python train.py --n_layer=21 --d_model=224 --d_mlp=896 --bias="all" --parallel_block=false --init="normal" --init_std_qkv=0.0334 --init_std_o=0.0334 --init_std_up=0.0334 --beta1=0.93 --schedule="wsd" --final_lr_fraction=0.05 --dataset="wikipedia_en"
Each number is 128 + 24 x the weight over its row's rms, rounded and kept within 0 to 255. Layers, rows and columns count from 0. Numbers have three digits each. The size before them is the row's rms in percent of the matrix's.

# layer 14 attention query, 256x224, rms 0.103, rows 31-63, columns 0-111
109:099133198109114167105099133114104080120152157099120164152115139113162181078125147141162102114148126085138135152096123152093155127120112133129106163099102108114110123123148121128127097138113085111142116122156124129094089101144151120078146093140108113147147121106099158113135151129120109112137139096119167150194083118110132144081124119077
103:129170085086145112115132172105112137161138143159135148104126128127112114084120123121129146110104167150169098114149091115157116128128170123121128113115148155125158092127106122093064169131171103162119120095134158139130124122117090121135149110172098162115162165151104137122111109139143168114128155091087122125102115109171116135140127142131
105:119166142141120102116115140120146134113109150104157149137095120116167159153091140111141118077123118064118152095127087123106137167145141134136111116128097115113127121126135142128131133122104182161145087145108105117093161105153121150109140126113122128099143167121110085151059100127134108114097141120134159067098119153107090116128130131104
124:111096157169090140168126108086134152131150106152142117121097102131128089141125117165111147121147153134116138129132178109136147135146162118143117090094088123091107153176095096145124124139156130108160124105092110130104162090132097125085144157142167155122098100146112142176116134135104112109114117146140100158126111135184101166163136146165
112:138133099113096127105152121158102122089133103123110087117101120177092118146110127148097115122142186122162113121118137090122128120111152114094090169107111156106140124120151105164123164141144131098140101112094153131129120114097114108109146142137107162155111108145145142149149121156107166113128116142077115095100116135085136178154172125129
119:144139138136132107112120123156144108126093184112140133139114101104140127127090106137131125129117096146087127100113142142119128129132135073145165144137135149123137107105116141118107175148135105138130155098105120106114142169069173132137129084179151152139077131110154132148139133137169120120115150062095143087118118109120127081123107186117
104:121086174122174084144089147151138154084095150130132123083122139132131109136097165118121101103159068140098114115129154092133136171122138142136127163125130154107142173138120128110134087091136128110089186154138097144168113134124123102125159117112143115157092079155148110167118102113110144135144166106100117127126113142147151124176129109135
104:113128147149140141123124124139127147113144146116110133114171099157113105126186118103100120102159196139099122112126129156114115113131143121104120157109126164102112126124155152126148072094111121090128147167122139108118152085132135119119148062139122174096096127154148137124100119115114138186149096118133107143138116128139136148105150153154
103:099148138098134116131120141152134115151135157143095114117150131121181119138120125086125144134129125152116095145174093120137122095167120077120127118131082140117130139145123158159165160150086114106076091147170102165065139147122130174137141118132147119127109122115094121139118158137134144147112051157097102112152160120147103121094115101114
107:116159134147143133127103177146160110166114105179089158140108145129174146182097147131090124148120129151132172113093122126130178100153115117133133115123136124129112126144150096100112105121146142114146104147133107169105130135113176160089104112100111117127142175140149067098122128099135115094146172130122134083124130084150152093120166130085
109:128153113145124116113145143150132171142149092086096122117090118099119144124122131121125144111120134125141152180153135092143119123111158124101135136144218113116128180115154115130162147115090135120172132127124131137144127147138112132096144154080155107109127126117122105132109128158114124102155161141143140096156134167096145095066118116114
112:116146127125150141146148109135049134104096116135125127129142118132185071114177126140144163128175132116108097190081117152109125118145123108150126114147069120127127146126112095142104167132136185126100094137096160106135161143090130141155118154153158132139133130144102181132118105105110141102143104140115108078120110145137127112104116090090
107:127096090134115120109148155097118118122113169119094097154145111139134133109114172151111102124162117153139142139106107091116148135122144092130157118135131134151144117110134120155127155075154124142122127139149145119100117171147138151140142143149157115086128156080109171083200110153141132106155145117120144103142085153051119097133138127109
104:173152110095115126113121173137161159123129115125118072144133121094090133116185150109094112106110113127164126086173169090158139115124148125123140137139112138079150149116126155116104093139110155150135096107139164096145136078085158137138138101127134163129159096121146114105117104136122137137084137103166110084156131155160100095135122076120
095:119100114117116143123127121087167135149147110128109123178115148142144161168122109084112160144160154086112121128126121085125158158145111121129160153128056137125161163127129113154121116127090109132129118154109164121121086101130105175092137116135077121122126097122107141130168160130121065126119119118100137098104092103146123153162127126142
109:116123095128107136144102133092137102088112141096160095121091127139162082131129108150136120130175130160156098101120158147125101141129100127129159129136156150086131107166152119132073146130132106166097139160102126130107128106109123101118153163148115131086117150118124129119112120153083126134123143152104111116117115125073121155135120142134
099:127126126109147095119142116145085085106157124123108142158082157148144083140113091113165159110166176168090140165124156093127126129148146165082124120119125094105147144139105068118153125166149079141104135136149129157140143069173083104152133127122119136113168109117107153151163100114142126142141157110130143122083140133156144129124106147138
110:148080124140124145146122131135189177136126138152076136106155117119086126117136098116117130115147106082188135142104104114123116153099133137170176111120094129164118123080116110121158129132164151120100108149141138102111092161126168121116129117117110163118125115090157120104151137110146115131144160085108142127173121111144094145109151125122
107:145093091124140142102161145142148138124115129138115132172139148153090139142089129131119143130144116117133115169119133134116088120142123184130150158141139117127108116138127133126136100165144123115149114113100151075140128142100156107109113106143117142129123183150155100129147151135111148136080076113078127101170164095115153104157114137050
104:126148131108108149151139111141147113096132160130123088147170147134115111146132131148157127148116164103139126120098148132124103165134096130083133115145114136127123125126127108172103124144101132152183148135168075129125134114128134075199155095133120146103160129114136142142057125163105141150114159126130135120082174119107130125159151118127
108:142110080093163101103112093109123126155110165136093121162107140144120113158131129097112125122104088141156145099131133139142144142133097086204110126125132095127170152098167131127130143181163155152142133139089089123095152097153175098116068098125166117205102115176136188126113107152124124128135134094127117132146137089140155136093109086128
106:149095090134159142136159125121131149137174113144115169080172196087126119139123120099084105177131157172136154094139133094127132092159095107115116086105142143119107151103134143137133125140103157125108106149122118152129129097161129117143130132153161128127065137120119157149121073151107113135157102099131083093121122114118136183139132110101
110:140142101133132115128135109141081143146142080126116084111164081115092156121157164129142190151138084107134107130109158119147176080122152138156124137110085139128097078146126113130114142130116141162140108131133118141125131153149112132136113122126116194142131129092155117106135151142126122139152159151106099133139128115142103154146149151115
110:130110119079123099160094126157111125117104128146149142123118107136115118137111203107084135149114127090132146091121161111157136149119138092120111156101111165123156124122119144116107151142137102129103163157095126165122134092141077137127120169101142123135126129131136103149117132101129145116108101114174069144097112132146115151173131173127
102:147157124144110135150181129120110121124075108129141104133148101131088116143101105144164102136139182171094132089122138126134150155120129132147072138124150106116124140140126081144106134142125097140080146079103144148100150091137163131129126180136118100185154153147103111086126133136133156144129154142154138101124138163130147154137151170140
111:133130139165121082088153130139166113120129114131146126131139115125121141172124169103132154157122151094118127144131069123098113123078113140157106127140117136140120137141128089157172124147155120118115103130164140128090154123112132140098115089122096144095130124112135165148122086111129122124146123122108094114103161091111127156098160104152
107:128127162113160162135125128134118112113132097143080108146132130146120144177097099156123117147188125116145103156120124103114123172093124112153107134120077123148131141091164151150159097152079142079175115149123134091128158137118114122116136136106089155159148163107127136137104080122146079118104092123109152109145105129139180124143101138133
108:102134130139123153111106150132163132135135110091136135179115184153153157153138123142144126147103095144077124082138148132101130148136145145139103113100122162132137110090185161135094118121091123137114056151155139131116164127125152130092131111087105136139082131107139129123150106156165101122159153150120115115124134092145164139107110090104
104:101125092121137128091110150135121155115122132132105201129099141112144162136098101121093175111130098101158131128118101174108141147135131124091142181121138115141121104083115124120161116127174109133205109113103137098157161141143121102104105058145139151115127122117174174089133138142132104137133174145122140144146148091115141155143114155131
109:150164116119155135130122081134141096174113146150097145190174153148095168141089143104151152124114106124123152100117105154100152147101114130163125156189097146100137151096151116140131107072134129137122155053123134132117139130132153121110080104120118112134122137151155129104120121099106126121132151118131163157129130112115144104127101168088
101:085151148153129152143147131153134096125083076131125124144128172124143105104129152100118150169119123124117074127116151146145150122118121149121128138159149167163112102119139124138100112164101115104111102155102148133141092104132184113136106139147134150111125169139172126129138133151137074138153161164158129167110115138124111143106133150163
111:096129132109090112129146130119122118132148165141150153129074187153137097154115148126114136125159151146122116133120153162130122110125120126084123127135148151104108092131092147180099143130088085115107151144123107143135107139144093131146153157127141162107132104119143093128171121161187088145122143118137094114132166147150095086134114088097
103:139134126144148124140127126096116181081107109085102099133149118159159104080071160133097103095155126122147101086092136143142159150164127139134131097115155097140140124116179151101164113146115147106116105139109163179149093148112164116117062140138142117104097101152130147153125130108126105158144134148124123141137144135155139164119185121129
# layer 14 attention key, 256x224, rms 0.104, rows 31-63, columns 0-111
101:105160138125097088111114120156090101146114138094091171170178114131139157066118129176159138074111114150119081119086153161116112114169142138116143150112106132116119120143120123123125106154085084097143087124129142151129090147143151090084162120127107111116137095120133159120102147114136118125156148113115145113133121099109127150138110095108
108:106174093150141121126133126095088113157136185140109108075101081105122143133113110122122116119155124154164087160141113086160103147130125126101152145133130179120101092171099112130146203114115098150102152122121155157134138123106154128164104126136129169127139135159090157125102149167126134083166120092131152131137097149120146133115089149105
096:127125119165137123103133149170159147055094144068175105108132112119087138170104117125133129125116126112170086150096108108126132138134181138160138129134115129121122144150134160124095190119145165137137132143127144116098123118149133132116135138073121147127131167104127124108098128099201111131150075100191151044118085124105102167115125132100
105:119106161140113175168125098127149146150126086130133136157116088110124147134099084160091141140125142106098145153133160074126155139139110122124127114155113127126142123123119135151153149122165132116167145046113101098098111121140138136099146109132177160143105141133154161178079166129077146169115109136111126134120120110194118139098146141114
099:118189125109122146085125130113123108111129148147098105119137111147117150133106123146084170125149140100173135140117177106143154091134123098143096115148107142107134159103135100118136149133148128139139086142087156170152088171131113147150122135119118137152089141162092157095097153144108118100103118117123147092156161159112174128110151151144
108:105130142143099119109122118159110144146101110135147136118138135127166109157130117146117114127138141161103158127100124120111106163091139142118153097116146133164157121154090165117141131129152121146156132134124138164139118127119154104126165122161136132100165104108120136130162141144193140081096136086127166128159088125090141145109094145131
096:081134122163155069126138144114161164145160141122137109105107166121099105120108133138161126100082095130106140086130130107086101175166096148105091122146112129137138141134133141091141113060114125137075123153129129153172116154120128162126143131111141133167082144132145135120159131120122138104170118139133141114141172137115149160177156100126
105:131170132120098150147148142108100117097151111126089110169140151133096124121146181106107139141102175106131151087111126160070110141146143143107146120138129157128168104141082136120165090134123147095134098178131101118152130088177158115113125081165113106118144128136132132122095120096120155157169099115105123125135120123131130145147141169126
101:124134121096128082111106152106139120142149110166149100121119115144103144161148150088110154160114121162142141127131128148114122091151122077122153082147125135102084134127132155127200137143072140103075105143127080148155190183142160143142085097121154117100138122143118155125100163126147144137110085087143167115154141142121109122111094091097
104:098098161149171100099116196114136155140095105088106137157095127148155143137134138137088108115107141121123160105099105136141130106145110105111122133116135144126119104132131141142157110164099131147141137127115145136136148136118153116123125138112162133115144136167146100115144112118136115124133123139134135116164162145114141172103136132097
102:121155118129098176114130132141157205121140113108121130103131120103143162132141143114120140068107141095112157150118125127128107147097123109121126100116145124086121191096115132162131168155095109166164176156113128120127086105150125148108171137134122158086133135184143106142123130079136124159099169146161106089116165156123135137112122096088
106:104135141168154138127176073137097169138115091100123114133148088161090116053134112139135155095129098123139105166116135156092117106191105091133120121145119114095112113126136176143105135141091139167100142116100144124147159101099155147121117130109126089116119129096115126170123133144136146130091148136157123117128146086126190122140084110125
100:150128102105129148080167123121114145177080165128122134144118109095145147151131102131117134129139113126110162160117135124134127163100115103135164127102159152135087130099149147158127120097158100140135144171127139135152121117136144123128125122126131135093149106100133129116189098142143108133125101102142167143119103129124146117148126147126
100:135155128145105108151156172152200131134128142110088075151138145130082129110156154108144123132128114098154109110113157102105140132144128141068114157126106133123142156124144162148096098134092089136103130090138142069130132093125163181138134084144128149129102138148126100093117101160127133133124123078131102123153105158098117138106099121107
100:131110170128105113133153166121137132170134108109128117172114078177113123140107134123135135161127135126108125133131135064086125159105134137132123152109133108135110129121159148134152122090128172146113122131112121106126067151129142127130135114094158096140113090154096131108129134142134122170130068098103140159112114091104138129096119125134
102:157143090145113175088126115115156131119105092117144139137092103111141087153166104121106121132122166154168155116125148179175110171111117104142191169109114173121118098095141145103100135100105099179114078168130164143114119095142130140090128144126108117090103177108138097091127152134129111167103097150153158154129135130118142169111111135141
101:113127122142128122121132147139054145108130115126119110128107161148093124102117123144126149114124130198118122124103141102127089131106139144087119161138113110123140109130102117115144089130119140110135176129165134159130121100167111146159136160129122141158120118141096153152092084126116142135130125125123161169140130146153161128140095137136
102:129132139143103115124146102136140128134159149128074135107130137150108180105148133121107110130116109113155129124093132133166117107135117108163131091105158114140148132125117136127116130125155113106101159177098124112156103173109150132125142109127096157071115091116152113138147135082145136091165149101131162176109109135051114108132123119163
100:113117123131132154087150114159129147110118140142166076107160150139112143120094171143116102145138132121120133124133141207124119124141104118141107120138167125104165112130101116162167118133140096069121131145129156101160144147119126131113130137166118116104120150120117125128123127120111107109085099129095120148155096149120120066119118102049
103:137113104137139149160126101121145114111106127137166108098174133152110102118120146147099106128107162135144145115161163145183140119098074141103184157124077113181079163084153105168131147105090135111155111153138072159129156099135138141146110126137128112110111171116087141129111112097131130137124126126115124137067131112096109122128158093115
112:110106108135091111123116105122167147110107151145097171103114113170179126135150142133087109111129110123159077103118159113114096132154144110132107135124141134125149170135115136116140144113150121161177117133075136147080155135111113117140113087109160133144132153116144126088132114113104128111101153123088087104114096094153115174112114104122
107:154102093119140105125143121111106166121153164129112150143136170168140112134109141106114078156134171135139132108116121124102095149132113127102082110132160147087128135134128129138147139115122143140128092135107071144159117117153125124184165128160136121131115140097096102089148088136107163150158164116162079098124123124110100139130155124086
103:116161154117101163146123154161107087121096124170147101143124109143105136090124119107162170133151076113124153142107124139175165062125112098126153131104105106139137134137113097156139113135164127165136114127095110145103118138131109155106123131134109139094116140117110129173121122166136135153111172132098091135092103124108135155164169105079
102:102094106090096082119134116109127150107119159112134136110122136111074136120102141122110143217083095114118165143125122138179093150157133101113100158110110128121109141103103122126148152133139141180147148147092135182130118125138104127125131132102109129166087190111132128156128133123132125087118148149171101124134141149105133148128089161142
103:096107106134143162146155132127132119119096117133108123135149097100141131142097101117179103116159101142111110127149145108133113129090091176140131105134137129134116134134137102139087146133130139176089108072138170173129117144109177117116152175128092114125114126139119087121092120122133154137130157165127103086101116122143140116094147179151
106:128151125096129125087127132140095127111125118148146137129086112130130136141128170123164145147111139147125162154171134106118087114078129122167123106129127162121114141146154088157155134129124148096138116114124139148107183150143134188100138117124090150108128086112187109138095095156138100145116131120146111173111112134111101109126115061116
102:109113159141181146088116151117111142128139116155092110116157125094110127093115149162145129124145168141126109123122109097118111137133179160132124105113153134103167162095148126128146117144120138097181111181112123133123154103121115127070135125114173125173120121120088118169062123140105126169123097102131111124126130156080194131150104095127
100:114132124115122132091078136131128095108151136099170092127138167117167181144130148088157110155094107115104146113137135144120146136134137170142102119102110148087148130142162160122132095111109088109128091124138073119148133155119175091139148116096136119101146117141156166102132100160134150171121168119186107125111095071170100119113135131098
098:097144109127161095119105100178159105135120155125099124127134151138109175098115149092105130108132095108141138106128157158088079109141170128168163149126146084116160093153123152153155127098163115101126129145131161136115108106147089111111114103155091145194158159149132136118142158131132166125142129129133128140112145147155145093145126162130
100:121107112142108124159124149079111130143088152139107134143120118151100128112111131144166131139105122122120113090123106155133145126143104104154154139133121131147122188134121118119105129077173126123149106095126132162102136132127141136113116112127135063109126150070167111137149101138140099078120137122171128127140139126110082185132107144146
101:137137108147098104137161111135148125072172125179095127140101146106113096084133178100126119113147120111108096147112125134152145145121110161117142150114147150107114105147123119142078083141123113130116129166144138136135120098113195092103100159137159144123119183132115134177099118095167101147129165148131076134162129131105144116134125119116
107:175107115136126141125176124115149134141148104110125114080103183179106080162124121095120117131123147166134130137105128152144100118106154141119149132108129132137113159114136167128140136105109092143113116140154121124149122122166151114107166133142139134129116049160143122169148136131127134130095162154155177165126132140128120123110089132120
100:142145122122127102129157105085152131101121135135107118121185098108118113113139110105080123103134080141143117141087128100124153178116139082148151106104147102133178128121130132108181067137147104110150103150079115110134150130115169142120079159114132106136088132137130129155093123131120145159109149142086126078157115123149119164142144148102
# layer 14 attention value, 256x224, rms 0.094, rows 0-29, columns 0-111
094:118110148117137083098078113126128156122104080144140120129122110146120132154129122106157130136127128132100146101141132147143083102115119125152112149146081159137077160143121161170092108117104155088119176166068116106109137105122106173110152179154150137145119104111104152099124127129174137147130152111121157105100123118143148148088161140076
110:153134117139088150160137105123115172157120101135095146132138133159180112145157089144128150088152138127101106106121127105154110137178104096108117147127128133135133126145138121135129131117125109091135166169120152112127155102108135177116163153129095145133167153097063170081123122139138123062128117137131157103111119086124116119087143097117
103:153153152083084115129159130150162169107129126113118124118129151142147113111160110112158128132085154157123126125124071141114179096087146117191116155143107162154149102139097089134152116100146131109104117138124117127116141108139102095131107182110142158127129113132089089079112142133173150173132111132135170140126103124139089113171185108101
102:117153121125111108129090106125121144088101146099168105109144124121159136141105089082131142138090208116103147097148128132138077092151174154148135081082150145071135162096168149108127112103100103147130128158136169130096148149112155107106123143112134113105151112093167153123117112152119132138114129129130108173134167144154091109135072126077
096:116097133092116120123114101125154136125155153154134141093115088118142129150118125123131108107122084126121180160081145093132138176140131084118125120150142145149122133144138130106143118155126107158162142092168132111144118128149122091102133135132117103121134159143127083123136092131151142100131065163130121189169134116107126152144146120145
101:139098142095130134112171080096147119114104092093120156116100159173165142110161125164114089161116130127159118103160130116098090132130148106172094089098120146153137129125134156126140112118083084128137081158161149130136135111137100113155130150148121139158112128155096158115168148135105113112115132113108129113101144155124123181129161145142
100:099125149129109161089141092104125150148108126145122148126107137088126153071134177097133123080106141091099138152141105099117135122158132118114154137119124142140153170130106093127107109211137123141180114120131113169111079133144133115177094125120131136116142098137160105065101133092070138139106129128067126186112161135135125123127159134157
099:097085120104120123139141105079129144147097117103124162133155118076129099159148131131137126180126147074128117144127128131156158123155194175135101137108142143140138074149138117094170159110095096140120126148145113131132155165125170115117111112131139135107144096135119131089080136140111108085116097135131179135132109124131165147133123149174
102:116114166149124134143131146160145126127097114130108174148114119180139114118134114124090126175136181125117130119134127143132104174131139141105144137125158173168149114137124143119117120079084119097119140095176167093167148137106078111122110138094139150091149107122118147138129136147115131143098137193131133144131117100176133167104113119117
099:142108117142142139126150146121123141151120157124134089135173119159129133080080104130128132129151158109139106092153160100094159138073121110116116115069142114103154099142118142144130106143117114168137134118115089117147156124123119120133137130124136135095151127162126115126078128115160101117163127130157125137171177154129150094154117099138
100:107075142105131157131151123147097146121080158147105162086182149139125153128168147163128136112138127152118103123090130133150109144136107114152102161134134124123115108135137096125115142139135113182147146131139102138134186162101107147139110157090115116121158118109078123092140133107111082114105126084116082109069104134141106081106092160128
103:108094116126157113166127097140191100138150121145073148133086090134135117104166125169096171125111156111129094122126150152174138140113148132136127131094108150133126126124123138109124136112142153156141159118171143134151132154108143143119129118099093095168122124122080128150148120193101124118166097153163134128128096099130123146137166142106
106:115143124122129128154115122128106100130126107111112118165126137126095100141091130172129112119144163146129158136095127117143152133119132153148130152122150089138123136124150117145086124129118135124163137153134100104156127126157140049077097091130183174098105138116110121190159199119090135120121173091162099098110139151110126115132082144161
102:126132137152151133117138083094137124138133089177140114168088131133091114149125177137154141121159147093164127107117093105109128110160143164128143101145134148136152116121171112111113108160112116125097099105139113129083186115134119103115113163154091138125126159127127144114105150114123168151152151104125098151108126092159121092128137125126
104:134132094136151107116151137101144112116139115123154137130142135140122144179116139129092124063156112090141118133068066125139166167088135167132118121142151140123123160131095142130141134133151126153115103146113094120137127127171122157128147074114165127136146135133135115135173156162114141143094119182122082152108135151121129092135082138149
102:126113119130080152133122147167152091156078156147140126106079149152168109156137139088132109112158133093163136113146145159099126122099106116116113110149170133141138166117131111166148127105205105130110102105120109134162096141108100171145103122161120132120137134100117124124139169121178130142108168104062153136168125130080138151127148122096
099:152161142122162153125137089131132129111106098199129061104128078108134124109142130141170159110098167139107117102115091114156112101098145135129100094127111122156159095132086098123133104144083124111159143145137151131122105126144150105127083092163134079133121125116116108150126128154077161105095124156141146135168153131144157116125133109150
096:125123123158094141142102144148114134100133135120111137142129143141134195100115150111129132156151131151121092152093120121134176125170160094149117141139130124100118136119146089105097122135110062103098130112117132124156164163139110171150123113073132109161114159124119136119114151116140125151164128117091131170109085112145132149140161118152
107:128136131091147146137129145138122109084109082145145109185089110145144173135116117108167133116106096135099157133114141143048157166117148111149155142119177112096135127115131082157127093104113103115118097164097136119150075143132129108133118136148151124117148154135112113176131142159137114108088081115120126099171117160160138122129157139125
100:122119144177138144136114133122129126143118092139101128136145157124124198118153138097144121107125157143103123133126151128133115143148130134061122103117121150110154104127136133164146150151124136150104100175073147133118153144110163116144112136129164139118092087143101121139120122124151081086097130171121101161120094155138174154128083112126
099:120129151119119134170136175092140137126131147110145084096191119091128138120158148138136111130112120122143131132111144114137120137176114154117165155162136178104144164139143113154119112160132167112123136100119159103117150127124119128110130125135079127116138089128081061178157103157049130088144137113126160137173109132123130103130115112145
100:134120122168093173127153182116144133108142128152143148139107094106130107143143103152172158149107126090136085138155129145093116157138118144057099117168093137134159113146079122132128157098097089181141142106116144100117109118131137156087139109130097090134093141126144127129142094142119153107115110136139117132148116154105139161122140108113
106:132125144172139075163163159141142122141131105122128092098120135141108129114093073136163175178082148173126136162122134128141156115113125175132101138088098096118111159141135120134151157108104117157147144122178153106108101114123088169105103101167108156118123140154106170147164139128087122143193077123117164146112138132165139109112109127178
106:143134129138158090127103143100126125087154105148128151116155096092167136189080148099148088099137123135180146075141132138159098128114077124109158109120139166106143165137135098140148140143066120143127080135158109105131137146125151131147111201171155129113170101173156116160115146153101083095135118147087139147134118140134140128129130128111
102:151099143123150105132117099088189132122155109129098110100119116152134136113108140121122125132119138120150130128148159153155091099127165138114167074101116157135141124125145085165183130150107142137164082148145154123144141135143161151103133094124152140133125130101076113131150149137097117137101121163078122127101130114144123146121115148154
099:124136154132143104138149126137161164071055122158171157121151132124137133161156072123075130149089117143131108102165106145151139157099142162105143098095151171156132097131122126105152166114113096140096119143133128144116122134152158106126156144167104088139137146154102119121146126076151157131104166118134108125098162134131147168138121105106
101:118130154125118123141114157081110173104134089133093175121128121134120178119173139096120118113135135143119153123115114130116148129123104076117122108133099189124182102145108158121095133123095153147123129107150130168117136120133122127125071119160115140153113144140163114160104153116123115129148135115125117092158097125158130135141091066113
100:088141090129115123113102101141147176114149119125151134073115161124103154152099096170136149116172151108118095133123109144139094083138102108131140156135105151133163145118140110109094140124110107126084137142099130159147151116143166171096086166099096101132136156185132122102117129162165120122101133094126132137120077127161149095165144111111
105:096146139180113145118154141137106142145167135157117140120121111115155144136131120120129149187142117173162088117121117188127099139162110100117125117130107084176097103114149153119113103123120111112091152090128134146148142113149112137121138104114090095130109137142097150117127104109135163123112137146160165127150125112125174114134151123102
097:110130107132115131104138167061081144105097110104149110152104110100100187137146104094124126142058141093122125136122144134181085112126105122092130152149136094162132172152120149078156152170118145119127116136147138121091108135157090109131153117168119123135123139096145111129149138174126175110101107099166135110095110133123113122120142124112
# layer 14 attention output (transposed), 256x224, rms 0.308, rows 0-28, columns 0-111
100:119137145102090181137166184131106144153135138128108147142152148107149160091132134120084132105118141134143128116124082091115165102121127150105124131093145112108138112070106111137137180124146086124141105145178160088140138141118115098126135085083091154140147174148170123140149119121077130091171137093155128179138179083115126132167094127152
120:094130100113109106123156180084134136111127136129142089137178126118098148112103166102124124149130104100130125156142128122102123105124147154128155129108117097117140107086141127142156142130133126114128074143152099157147101162146131132120094141157149134101121149131156125153126143122111099168125125122131133163142142100149117153135106169100
109:103104150135152134105121147086108108103119149168111110106148114128137153074061161186097115150189143116118117128134135152165099113153154107101100084102176145156121110154162106143119122139090115112148137091119164122116129137118142125144158164139109117122131132143146130140137137118084118105117142107144126144189130117144119126086106161161
102:099156142114142110133154157131117118130116113125156135166101144147105085127160172108152140133150086150121135136102140165110172164088110118123134161153132113134115059168110075121109103113136119130124122092136106153076133125148090109179097130172119118131109130161092151169146148092146134101129103132126114116120114091122121138094145122146
099:141151092176125149135098146107103124100123084110176104160149156095103122131137127155178129172182156126103100077169137112112137107121115153151148137118166136157144169112121109148156135134141140093115134114127133131119151150136111134144153143117175121144132107114101135130107134116159102191137192116115147106132112155151129142097141148108
103:113181164110141081133071178123146101145129173144122083123136148100084140127083123089150169084165101098086149145112151158165107103113105137103149136147151146132133113090133137138124132141121148134106132144142122119103115131178117131158096112098103137089145160111124098102101139119138162147113138134139111156133111106088135120105141114112
099:166124147093123119165142150160108159125120140100127142135106117140145096182122132145149116202150148141154118121103110112142161159129124081185124106104133152105110130113104118155122070069136113142111152109164131112106165111119158181116140114135134076119115134134092137159140118161147124141151137131175150107139118132117148148119112127080
098:171102131170162134113123123159091136143142134118159112092121143156148146078094117109115142106120076130129158091142151144122101169101079101132144145126127102107112126104112103133129131150115169138144157100122182139121099126113089138122164150127110126130070149120121147183141116140169137163109152113101119085115135157144127134112087103075
104:139144109149122113086133111083090113156168112093127095090159131100128180147124146135136113082127108151096130144122116166131146110134134129125115149135109134136121112112158138117144153162108134115158135174155101142108122120131107117157134079161115132134130169132097087137121089135136129117116048084124135152119132135100146103121128104121
104:103122089123139107147137102141125113118163155126128162125124132128113075196144143123113113089103110129097133139129093141159087130164145119175167137211130078137094185098128144112125159149100117116111136131101174132133080150127166131109103121122133120130100153115125133131110146110121155148103149085119160129104107137152084157156125118153
101:169165130156143101135106138119122110105131138133129100144146144125184083109090122124128149135162115139117158173132150116127155137127147150103114105109123143114116143151139179115154148086163136067089114130130131133136069101130143086144169148115125120182114145169164139145103105131165153109162156139101120123157120097096142163126108084124
112:129140119136141114099128157085126109121113150166136124117168122114104156169110116115152104111156094098079162073127166117146134099129112130121135138112134119129176097103147171122134133124092100124140147150130162100094111129153101149150133155151134151136146145114122146104161150098151082108090116087138129115155128114096150160156093136129
112:152095135171117154151122120139137160110118119144171174141078079139143148146157095107129144153116077154127130144167140123132133134144144129146144094138140112105093125138116147163153139160132120145119147077110079146136160114138148169174118161106133125108138090152094166094053098145125103150146105122086115139143147145116096127086181092101
096:101148099075142156134157111117120160117123137072077071110139106108148149096141096129158151117096136116109087152134145127123100141142157110125141149125159131114104166198096152142114141103158146144131104143178118148131117148101118160107140070107114138134136093140118124161151118147134113116108136163128150121139113148114131132145150140161
108:120140158116121129131120139165159116129129138147113107156134122101133118119110110123160122202093142148119125155174161134117113088132116102127129145115100073110122121131153096139129101130118166128127167096093141147097104124101146145133132143165117118102114132142136133147075102099146104143131141116147168112146135124122124103104167097156
102:136125132113149140140163105128144115095155110132117139147135095104123108125106120149129152132145120170128120131120092110133124137131088131147109144093152150134136126087106153094135118199115140118151150117139147126094152110116148084125121120067132143112134139156132140111113070102091164153136069170149100144085114129172168158117160121139
101:085136159132070077138148146117154112145111176104140176141103137149136162132133114136126125118136100134132132116124158105103135122159087080134141149091146139140125141164156155111102133121161130152098127137127120109162126162099106148110131123134100122126093128123089101156124137122173128159128139081140130134069103111113131157115111151134
100:124171096125140141105135167100105162141150092130113106094108133135084073144112143108124120132117140086118125112158122090109081145114150167078156144101155149148134136112136122132150131140126156100149119145171140162103121090151103114123157123184125146084107116129120140149151122168135158127125127151111118091170180146103142133146136095137
112:127100148107128113121113130112148131149111144128122161123123141116110056131134079170136115143153148126117173120169152108146103118130130133108078065129117109158110080093129145130114154130174122153130133110103082141120143165127131132105097173103113145148105099123111165114124102106129136133125171129138126144081131153118155152112170116144
103:153140101113113086125140148105108165095144113144133138133107093155149126113117080158127147150115150131136127124117099089106180161123150140079115140171129123144140129079108133133085169086134117118170157122108152184156124129140120152145142109163106122146151147091145123162083196139133155144096097054132132094100173131150100160112147154138
105:143090135127129109108121124146093107111089122170157139150101125165112130139096146137129142075161109131133122153163122146107130141160114116116106134093125112164118135176119113095152145093124127161103145169153135153138091095095122143143165107133126124124112086163158137123131134123174132124137133104143101129106117153160157121099124114102
104:091128151094142082171091115162141060166154130132110110142139169137134142123090141124127101141149117126126134098157102085133125092121140137135141155095119166150101145115149100125121098151145150117145100175184134136113129119193086126145092167145121144139139113161109149125127117136145132163102129078115132095120140089163101116143141141114
110:137151171103119175107099124098104109139145134136122139126129110123131140144125149076102086109108112091121104150128141113110094120150115054128142101116141132162100111089148138102145112140121136114128140129073110127141125139118102100123116159119128172131125095127123145120131138108125111161113135149123128140132168100119125176095111136088
109:135123114117141148156127118136076115166102139079142137149119142132093115085158133163142110119128132141113087119162100127107172103129155113126137159127101112138135117158111114153160107137158178163084173135108164131127143090150114152138168106117126122131111133095115102124127105116120144154071130105163105107151092138121087112139126165112
114:117168126133114114128101121129071114147089146124166154136176162105104151126153128105135122151114117156127122139127085117118134144132111104124091169091099155109137102097126162092102131104150101141115141118083108169116123138133066116178128142124131168137116145137175146124145195127151159130148139102141101152150147154108161129114139103119
104:098142111126109162112130147139131137202171128135100109127095149137145121072105123118178148132166167104154154128090136112113064103140158136130133101144129098101127152130141114144127107152120117106129137098127141169102105120102110125147103103096130135130141120051152122129095136163116162161175130117138068124142101134121108136137159098173
107:116133150120077124131132145153137099145130121107152104172132107136129105105132110123172118143080129132156141079178145139120149155142156170123175129135184099147105154113111120167113114114169088143108122123098125136147115081086138120100147127131097090112091140122124146136142077173158137104130134144113109119096112157109145102082127183129
101:108117140118128125145200113092117093143123124140139154160084128122177099143132162059143124134093121132130129141132123180097121168082162156150133102148146114113103098163131148158131106117154130130147110112138137109103128144124117110122127076149139165117113165120137128132103158098115072134127116165133112139120134112116096135071123140143
104:122124090093128092112136105141151145079149127098141133124195148161150120107116130129111073134116105108132131138119113111118130125137084147129129144159158125124174136148128134130176116126125124113192119172134115127100102137129145097110118149094133129139147127136148093126137132147121104147153120142105141104151119111140110100119099183130